config.toml
n_layer = 8
d_model = 256
n_head = 2
n_kv_head = 2
head_dim = 128
d_mlp = 1280
vocab_size = 4096
activation = "squared_relu"
norm = "rmsnorm"
norm_place = "pre"
norm_eps = 1e-07
positions = "rope"
rope_base = 1020.0
rope_fraction = 0.5
qk_norm = true
attn_scale = 0.126
bias = "none"
tie_embeddings = "early"
parallel_block = false
extras = ["local attention windows", "shifted keys", "gated attention", "exclusive self-attention", "attention sinks", "value embeddings", "a smear gate", "an embedding shortcut", "capped logits"]
init = "orth"
init_std_qkv = 0.0312
init_std_o = 0.00779
init_std_up = 0.0312
init_std_down = 0.00779
optimizer = "cautious_adamw"
lr = 0.00126
beta1 = 0.9
beta2 = 0.95
weight_decay = 0.15
lr_head = 0.00707
warmup_steps = 201
schedule = "wsd"
decay_fraction = 0.779
decay_shape = "cos"
final_lr_fraction = 0.0
batch_tokens = [16384, 32768, 49152]
seq_len = 256
doc_mask = true
train_tokens = 167700000
steps = 5705
dataset = "wikipedia_en"
Each number is 500 + 50 x the weight over its row's rms, rounded and kept within 0 to 999. Layers, rows and columns count from 0. Numbers have three digits each. The size before them is the row's rms in percent of the matrix's.

# layer 5 MLP up, 1280x256, rms 0.0784, rows 354-379, columns 128-255
105:526578550444436545475490372439489496457458440512519547453510464509534496459504517501434561524525478509436487497511436466405470562460451632468526446572436442441563553573498452541414436615486531480405521502456529454448560483518555499597505561526506516529446458543475523531549568504416557452538424452441460397585488468535562534532468429614452561474541467425492471409611474487520419484522
094:551580562536493468486509530551530554517446540539464487425441529518542556555508444561549500532493498548472517485459591539473456535484567408533475487514535463451554580636500447454476445512471457605483566469561468495541542443582667552461392391493463460527504541572552439523573526393544473592555600499447574532532507416446499536438457467517421539534455475474394504466491537499477552459517
099:543523454411484455449543469523604443543575423500522438484566476487552481567476501613525534460452436452521526464485528492542478472443546487428487434492535577436397410497483466490470478484567460415455496527619595588488433487485481531399467488459414495427401428510599470454538526486471379599477488574514455422511474527542495491467546491464532472505534458378534523578549390534572551459547
095:520490463453514493538542489442562456459529504575482526482460524475539548458469403545423477497445547482505467574513506486503473490614556511409512482541453437525484436617583531572498515486454488629509488510511509552492537552574412484450442375436460512437511402575627434456538418535426445442532495486584522555611468501556461461581530553490485570382555541434522478483515556524519541462409
097:454459465506454438412515516544459539545574548464534513452516418495525502620509426476571449472396421430526621472541515499430519427467470514471487505477429552441505502587495450437498530469504466455441473414610534459505463580510534574489525451542498409492391414577499433523496539475387492571488447464562507469476548477549484504502500507506492508447470542392522497538525456478427472577489
104:411581537625469568573478458457491494479558544572512512475488538485581566538473559476457458488526463438485532477408529530507487504566436531561498565570456520566359547574542425426478479514563560572534547474471615456460510459462574534584430552512459535452533516432423490527503533554501450503423504438518556479542530506443488460444523459499521479417436561511418510514519443452505614583519
090:550484490571494421454562486523493493522550534550580445477485515478482561475490456528515519547509405532552574522456457455538470437514550407506517562481454503428483538591587513470504507470513595502544477551502441439466665543548454464503528539502480593421497590485460600483404517446518484514540460541499513413504507556416558480443494485504483456442428467398541558543419456441501478509513
097:429440515428493429538441534475444474523483485442515492422549590465568579567615550485512479496470507485479504559492501501496554607576473547436490452552472485535611611550626421562499517472515482524500464492516528460507507452537538482572390546595501459559436539425539418611483422475464570536526471424450548527499477533591484444539521532551572473407488611510499463539474458418491510528470
081:601523451389518508452455495472529517597535437467527522489571496510494621622460462596601455512468461472552535479546523506514496504450531572488499370581559492471526464530540442627491513572501423428539518545589445522486584560529535497526421533428537536449516519465387456546506579460593499497494528399545478428477515470487541441462492466456499550588568462467459561442548515487562556458511
106:484500532422501479546512379488465448428566505517576556481505465548526560508527508373520447468404446489494460494429518476481427541563569492522560442551434445507476549603539453443531347442574477405532483613524519456458514629521480497478455500576587486522524578443477469570441478468434517550458452562490522465495507530421455420415529510552542582475506548513391498476467504517449428476563
103:461519489521478576514499497466457429492560509472559522477469495525468462448582409449464462567524550436487418442500539464535522472490526486560491550471367517433350476574561395478508396476562638546508511446452462489413442439446462542562445441576557608556452497515470461472527440502520457463478500439449543550542522415456498501518483470543442511500427418519583469475495418503497489405514
107:519569474573521507553552542520570408527548525481537519473493460401534499505598466519506460446448530508418467505486548475475496479462474524526462534441534439398530529494547464479473504489453596466487486565511520540460444521465543561479468568453490571484419590476449466489488558487393473456496458488545475518497554503549468505475487539452514474514577474476469552445453516521443505535479
091:582428474611481502399497442561475556669450503519520530533556579490519365534506522468434482515431487461540474478415462481525494525555505481472503485508476546470488423519500483510463518518462440541449428565430456482470482584571521420572546542574447463418505473524440409470451560433515463546520462501590558453506522482496512557618463483492519534585564469506500434543513520501433402439486
084:511563520501492381520477484538490587541524434457495463488598521455523505584567521450398417501498496426542508442448505413553519511530434559498492541613434447484454446577533514586471521481549450453496429477465465504539481593517437514507438445533460527454555473402469488483481593526440487569540542420482468395478526467531563475537485449517556577567591484508524464448555507552546542401441
094:513497496597503458445504405507632463526438453473484472499495489542599471588461421569475514555408487461546536484405507505488488523584451476431546537404503494488507532539487528559482591553501486452554493539527514500520485557624520495604515528509474480530533547510480409442461518541479404550460478464570558469428515522467457515540455557468486451489457557441505448404490603469410450524544
102:476495526506445522552416615535483629497459545511468379416517479598490523482527562490554490527566550476457526499576575507456483492551574498577591550524361504429495503562528467532495427553605432532466567441491525524473491518500526500503506455443523460458477459501477524434456528537433478490481503522457494490546493466497534526463441422532501505455409412569532550454419527486503549425511
121:481533490554481484465419602492501547471515506462587511491416413465483409491569505524427418543508524455564550388480507502592506572477473498389453603568577515494439497478544566591430567451472527462479540566508569517444449402586501575487498523500490464489514458546558515558487471496479533534543539524499558567545571425559498557513433551536471453555499526483504467548501523443450463520455
107:518535588474460447545425416556568478438499449526490482456607519561532558528568509575480582461540440522555528462531523475489434502480523540546551499535421439451418587567485473520467469562525523471510589511374565410497578483504527468469512534513521529494378524509480570551477520458469557548496486520543446455434428433515486548579569570487439564464491499463456352424449540402526419486555
100:483437430402486508524461429454530574614476554511560461468576555479486479517538559448553499533484480570431536472533490517424532547468519534467485485542418438556507534569477402412440424480449588477442550445524569462468560493554536571505473492472498535500464489451512450517437543476541563531493484574443529443506474537515428430479508430475438482529508490484466389519540603466542464509521
107:481466550580461525476505555503444523525487482474461506492565338441509569540531488467610472480504513486474472517556501466456524530552515501482545457438507506531571430503477531459486462528465523535509508445415528519504562505582546417602484517528420611588439548500445598464395434498538480478471538366581473421516556391540554555554403412491508463547580530461499447466482519428453427492434
081:566430537444401507539456500533449509609434570442521417498452471528476440606638507515382567496438479562505469539466480531587506548518586502377551439537451524461562530450420433492508413466491553531542514615516549533443493464467507458431580543378481499516547464497484397516531487461486520526536589564446468520530509597535436542434498414444454504492548452498523511421422495491563456479502
098:506498434597453470450561554421479545539521511450417538466491491481538629501508496414513524476476415435465510514460494524514500543563400452527602520461450474408518456532497545558356464477532554496501488521550547589535570498535473491517451478434476560517462403486478403442396576472531487478435492458411518482444580474502493504506513462486512635443490447466408516460474431549537596427493
090:481482459502504426536506445491569498433540470447539469490593403459571512533557542479598545474574509424442446489441553489372558532467564510505515509483390478509555539523562478527484514467600545472497527499473485404473475483469498526506398406416462587489540493580554485540442456474513545478438512381523462477492517550506531456460462479443498477490414491523576527482537485549448526408431
106:452510456462473436451493542603519452471598530517544533458439584589562508612511542417469532598430551565549477489467586486585461481464509533513550489514572511505528545522548467458525448649459554531513483536505505523450413546535502537516475484503469509479484469466464444500514454444521474474487569497478558482536442563520503570460517604467442528522408538481604382492513445458538470450419
102:512512510610451398546536557490484509474512512440480599433562511497575447468446511548514522465469481510384480510457449492436489523494395532439455393447578465480496467450558364423513489533476516522522523560464430551513565531491547455480472523411574484571369482480504459489494470524447488512544537444498474523506481483521490451466415467530514516491626494447641496445456473512519545501508
094:482545483474430420497574485584465613477510621546469511484563492612574484576449523444533519395551424434500382508515478416486480467415440480468512514442499494418449523511491477518475481486600603468451574539561549530543427601575563483492431419565405591522492483518530520527491459485509462557485471525427508433451490549438481459491480517530493467481455480465503497507519565465423578524574
# layer 5 MLP down (transposed), 1280x256, rms 0.0727, rows 354-378, columns 128-255
103:457481483504502494512504521494509504408532477439471555494513466481454494549561478553482648484558424474514523489518471428482531546514580509536438445495487587454582417507498533579565443545498568434573557494463534434505481573556581574538557528569498470499401450528384513606423625449474397550559489485519538560572479425491470499490405529424418500500486566537521497463482531473502544434515
102:481514533538434406591545432517456539532560511551503489500487512493509580460519506555478467494475499465573551489552564398466520382428505542485539442470513564648532495366459577523570473510427460615470434524526425498487486507442581525456529494503522585546434419495534573550525561453427527407513574468455497528481478544531492456502451420510451503538590481580447499453571533586527565484564
095:554442502447452503450447505513502431591502489380453494522500424498509479486504412564471485491459537418489473532485444552520501487478550486505532514533392519529426469502515507569467512389546512541578544425490443437518541501445526538416570523432451459546467472510465592492577467425430434442445475523502564404539516564454497410488556448466551444573534494421489488513447510615479449548511
091:538530567531611482442463503438563506471493552493567418545452569508481501488517479444436467502484476454514469482461517531448486481450501529585472495592604476453531476538533561502530448567479518549485548588471450483566440507538462488522502471489550384499520579469542499490531526455512498431459577546464493479478553532491522451477543490440499543557558517528420610363381646557466520503494
101:463510511507431426393422517474492496493452542501563500502526466540419492460487587539535436471450548569479482504518485516493503451498457541418469462511457494519589462486391470489474607393453506436480511505503438478495486483549565547545662431473442440505414505523402527468499513519465637511406531508559501513498399523530418548545517437434541517499514484525436475531540513442545444507501
103:475526380530476503512539536531451434457595450551471508401473411534467541553457495536539495539475459462491529608490528603337467550530568455480452469461450494474480483501478517436423537503449605523605587523546456501483579594445491532577387467542458552454457481450421467536447478468497530476455584420521412471498551461545500519495534478440495485540491517530395533527466560423448491499389
093:450529440561549519502535518475489481487539551465431447613436562561527515549634596454483551465424559568449528539459558437588403533481473459464427546508548454487463478547579531412581487486399473599463480470500486502514571518521389454519544539475437502470518443456550554511515540412534488479421511524549531484479501645588509527482534480482500473523462561541505556584498540479540497571509
115:488451459629478506421498406588475425456462527492497444484484599517633468487428444491541494473540464545498446480479454480396579539480488484459551514533605520527548546512563495420516485485462469476404478511497520535474541499554404560533567488540595540557566522459588458531430581451438458486462413535478551465487402406514476513547508458430603529474407554481498467477362552501543522535423
081:531522519539501568492420554518464468537513507458547521588515504530466490540576506561416486479592539456530510412447520450541502502491584455513439528534567591464525519490471502600515530446573471487515543467499463489464452419492501492483432479433564466598553451467501542617406422544493536581498546497539500592528524526476563543488626467469488507502535536531561592545527489552510499459553
103:489434532523614502495513507442443433539601444491576551399475571497526506515382528530460508498482604508503546544397465595515504461564518504547478437576450534601523520586523472547531458486406544604543484539517550463487500533496558493514464535464556400514485477455564465536500499525551539532547475512555484438526511549529457448487419560450395411566442482506522509521491461543412524504495
104:494462440485495473478494519499493495394501455509530465506477440446422523498518512572568539573491512619491556548585521473587544452510471489496590507507539508513535484476484499479505560508566554524390552425447534506502420544452473510548472487441483464443554527528465475550446472490478535498423587441514477410542529463555511454471574492436534577466474551497550408460413464523520493475500
104:523482513347544517521459503482479434581484454485476484423607419595509487541466498451518575472529397552452523475546485537486496426512503463505412570442437515502535567527565490523491473516542446379543443515468494483554517482529587436560474592452530530561603555504528523566494510476485517575504497491502472466415577504417505473532446459580538536471434509469583484463464579479493572521408
090:404509446499520568544441505435509468396526402474475405681379501522518467411511505461544484526513502501496448532427536440531517439502495453504490564504496507470512547531437533439497466391547502538526583467512579429480542427455429503481532471474479517629553418537480556491515510474508497440484487373557621587540505476464432518442504493511386492468553473532434531518439423543545515537488
085:537453504491470463426581511495429501576521511587478536584563585569507493590523499539510384509470508613470357539538496450510495534508502521562472479426427502488446570498464534479455462453433517509522521425500432482516478469567495484539380613585522421427556431472459554426500495574520475473480500450407571496578525535493497409491420574532491532595507554497463533534552565482498511498455
092:485532557533585526471510470562544543497513462506487436590481533547560468485512594451512531540531468478461554467518531532555484504520583497543523580482527526616521498587482525443529493510507515499515504521494456496460483480348445549504388461543542487586569508493602466527590500427460567402519555542377447486489450486514407429573516529534423423464526495568503451521585423536509511451555
109:414435504456569515405499512420502489395571547491539507470463550523503463479490488631445480374448500439471501562543516494442588468483417459521538516512578401512562483610509528486466397586503407460571554520497489561441533476475538401455526499557566470469488568557431594449431478496438454550552514520500501558476508454457519536500480564570505554525493453434455485531482473458459561430633
121:511559590539505485497512515469441514479565512515478463407383549607584525488542511507481461459466510510472608600435535453519442483453511544561449541480484558614492531482524584463428444547550458488508510503465483403489492507500564506435544447488439448501540483558447463657568520444615527548583458506495480551558516545508482494519381410525541422523394619461493566481448469538524470524513
110:407555559507532527471558521548583484428445510559511493525441520451417585557466503475368500512424529494484530508455412459621496489445428502550568521502495501444586540516534563546578484466503551538551485440561564422491544505557504501509520480518515461572489548544389565462514562522522554538490532592522537466541508605549504583530566437549493494457521575496526457454467457470520524494552
099:473463436488553544529632509510505476576471563579571490542417498538536512592514486479527448538562494460493559505514491503441487545552570556525482574560473560572500515535443504440531458467500509562530477451514498380509524529501601428595486433482521566588379495467500503567513591467567566539491531476415485570386548512422421461493511507581461419530530433492466523511507480486459553473538
104:542415483496496479440483494464608439478602519538520465495427522520591568565546643544463557478471547408527495510533523477465574497520558571503477502476546591516411544474423483458563481571526458472494511532556506411506494557535427513491537537576488476561468477501429530438489522437522507380343579467491536506480497592574633506483429445509472446502491469465418528535652498532496521529512
089:440517529475564491387470476508552531489512484526390549745515429539475459411450535541510396559555472457542526411516500454546495515502562430542471410479564479561431502523591612471562553407531494524484466517569529530530476520449471550452592471521471474539523520455499509502541493546455492571464449508499494494503529493481444562525479509560501499518509515513479530532465517506476535529519
098:477525531548431479462505481483496512505490594573459498518426449450458510514530512481485531523538468476456551458488468552595485472552464363522489575518510510502555489607548552487527504552421505536485520452429510567487439467497550511509506539561579538479463489548398546488470525544468512472557534550557572490515428538561381526573471532546486378464502492445565521488473539461458476510415
089:483518558552627525488450465451595544464420529528485482658488559518459458430458453525464494464551471467537442481530478484508571473444484510571564470501617490523617467459398514520477519449403523605404491556503510535535488483429516511495480532483562470488475485617499527478431487464466495451470535528542589462561561438457573462605563446569501530525559521536509545560455452480431593453470
107:494494509604526457423469469498499488474462395489604501504521440463512547560477562502460514480580447553540561472396530495488496449510462515502589496455531464560519513540491524530503520564507486438544548465401436465514529490488520504511491510416445494599462433422542491458579402450459508500501465468542510473521534496551400503487474604408519481533503515466489482402516488505486442543539
104:392613587516422511493484455422501467513547501463521523308589498551479494502555531490573516417583486617488487559511440590453497457513454462502476475533518426555490518511453460552544482476510477433582528529538455592517502504380405468549438373452591554581504533476565537461406477489481513418483520477492517626496427468493445448459490546534525410491496445486556491438521484481494594454577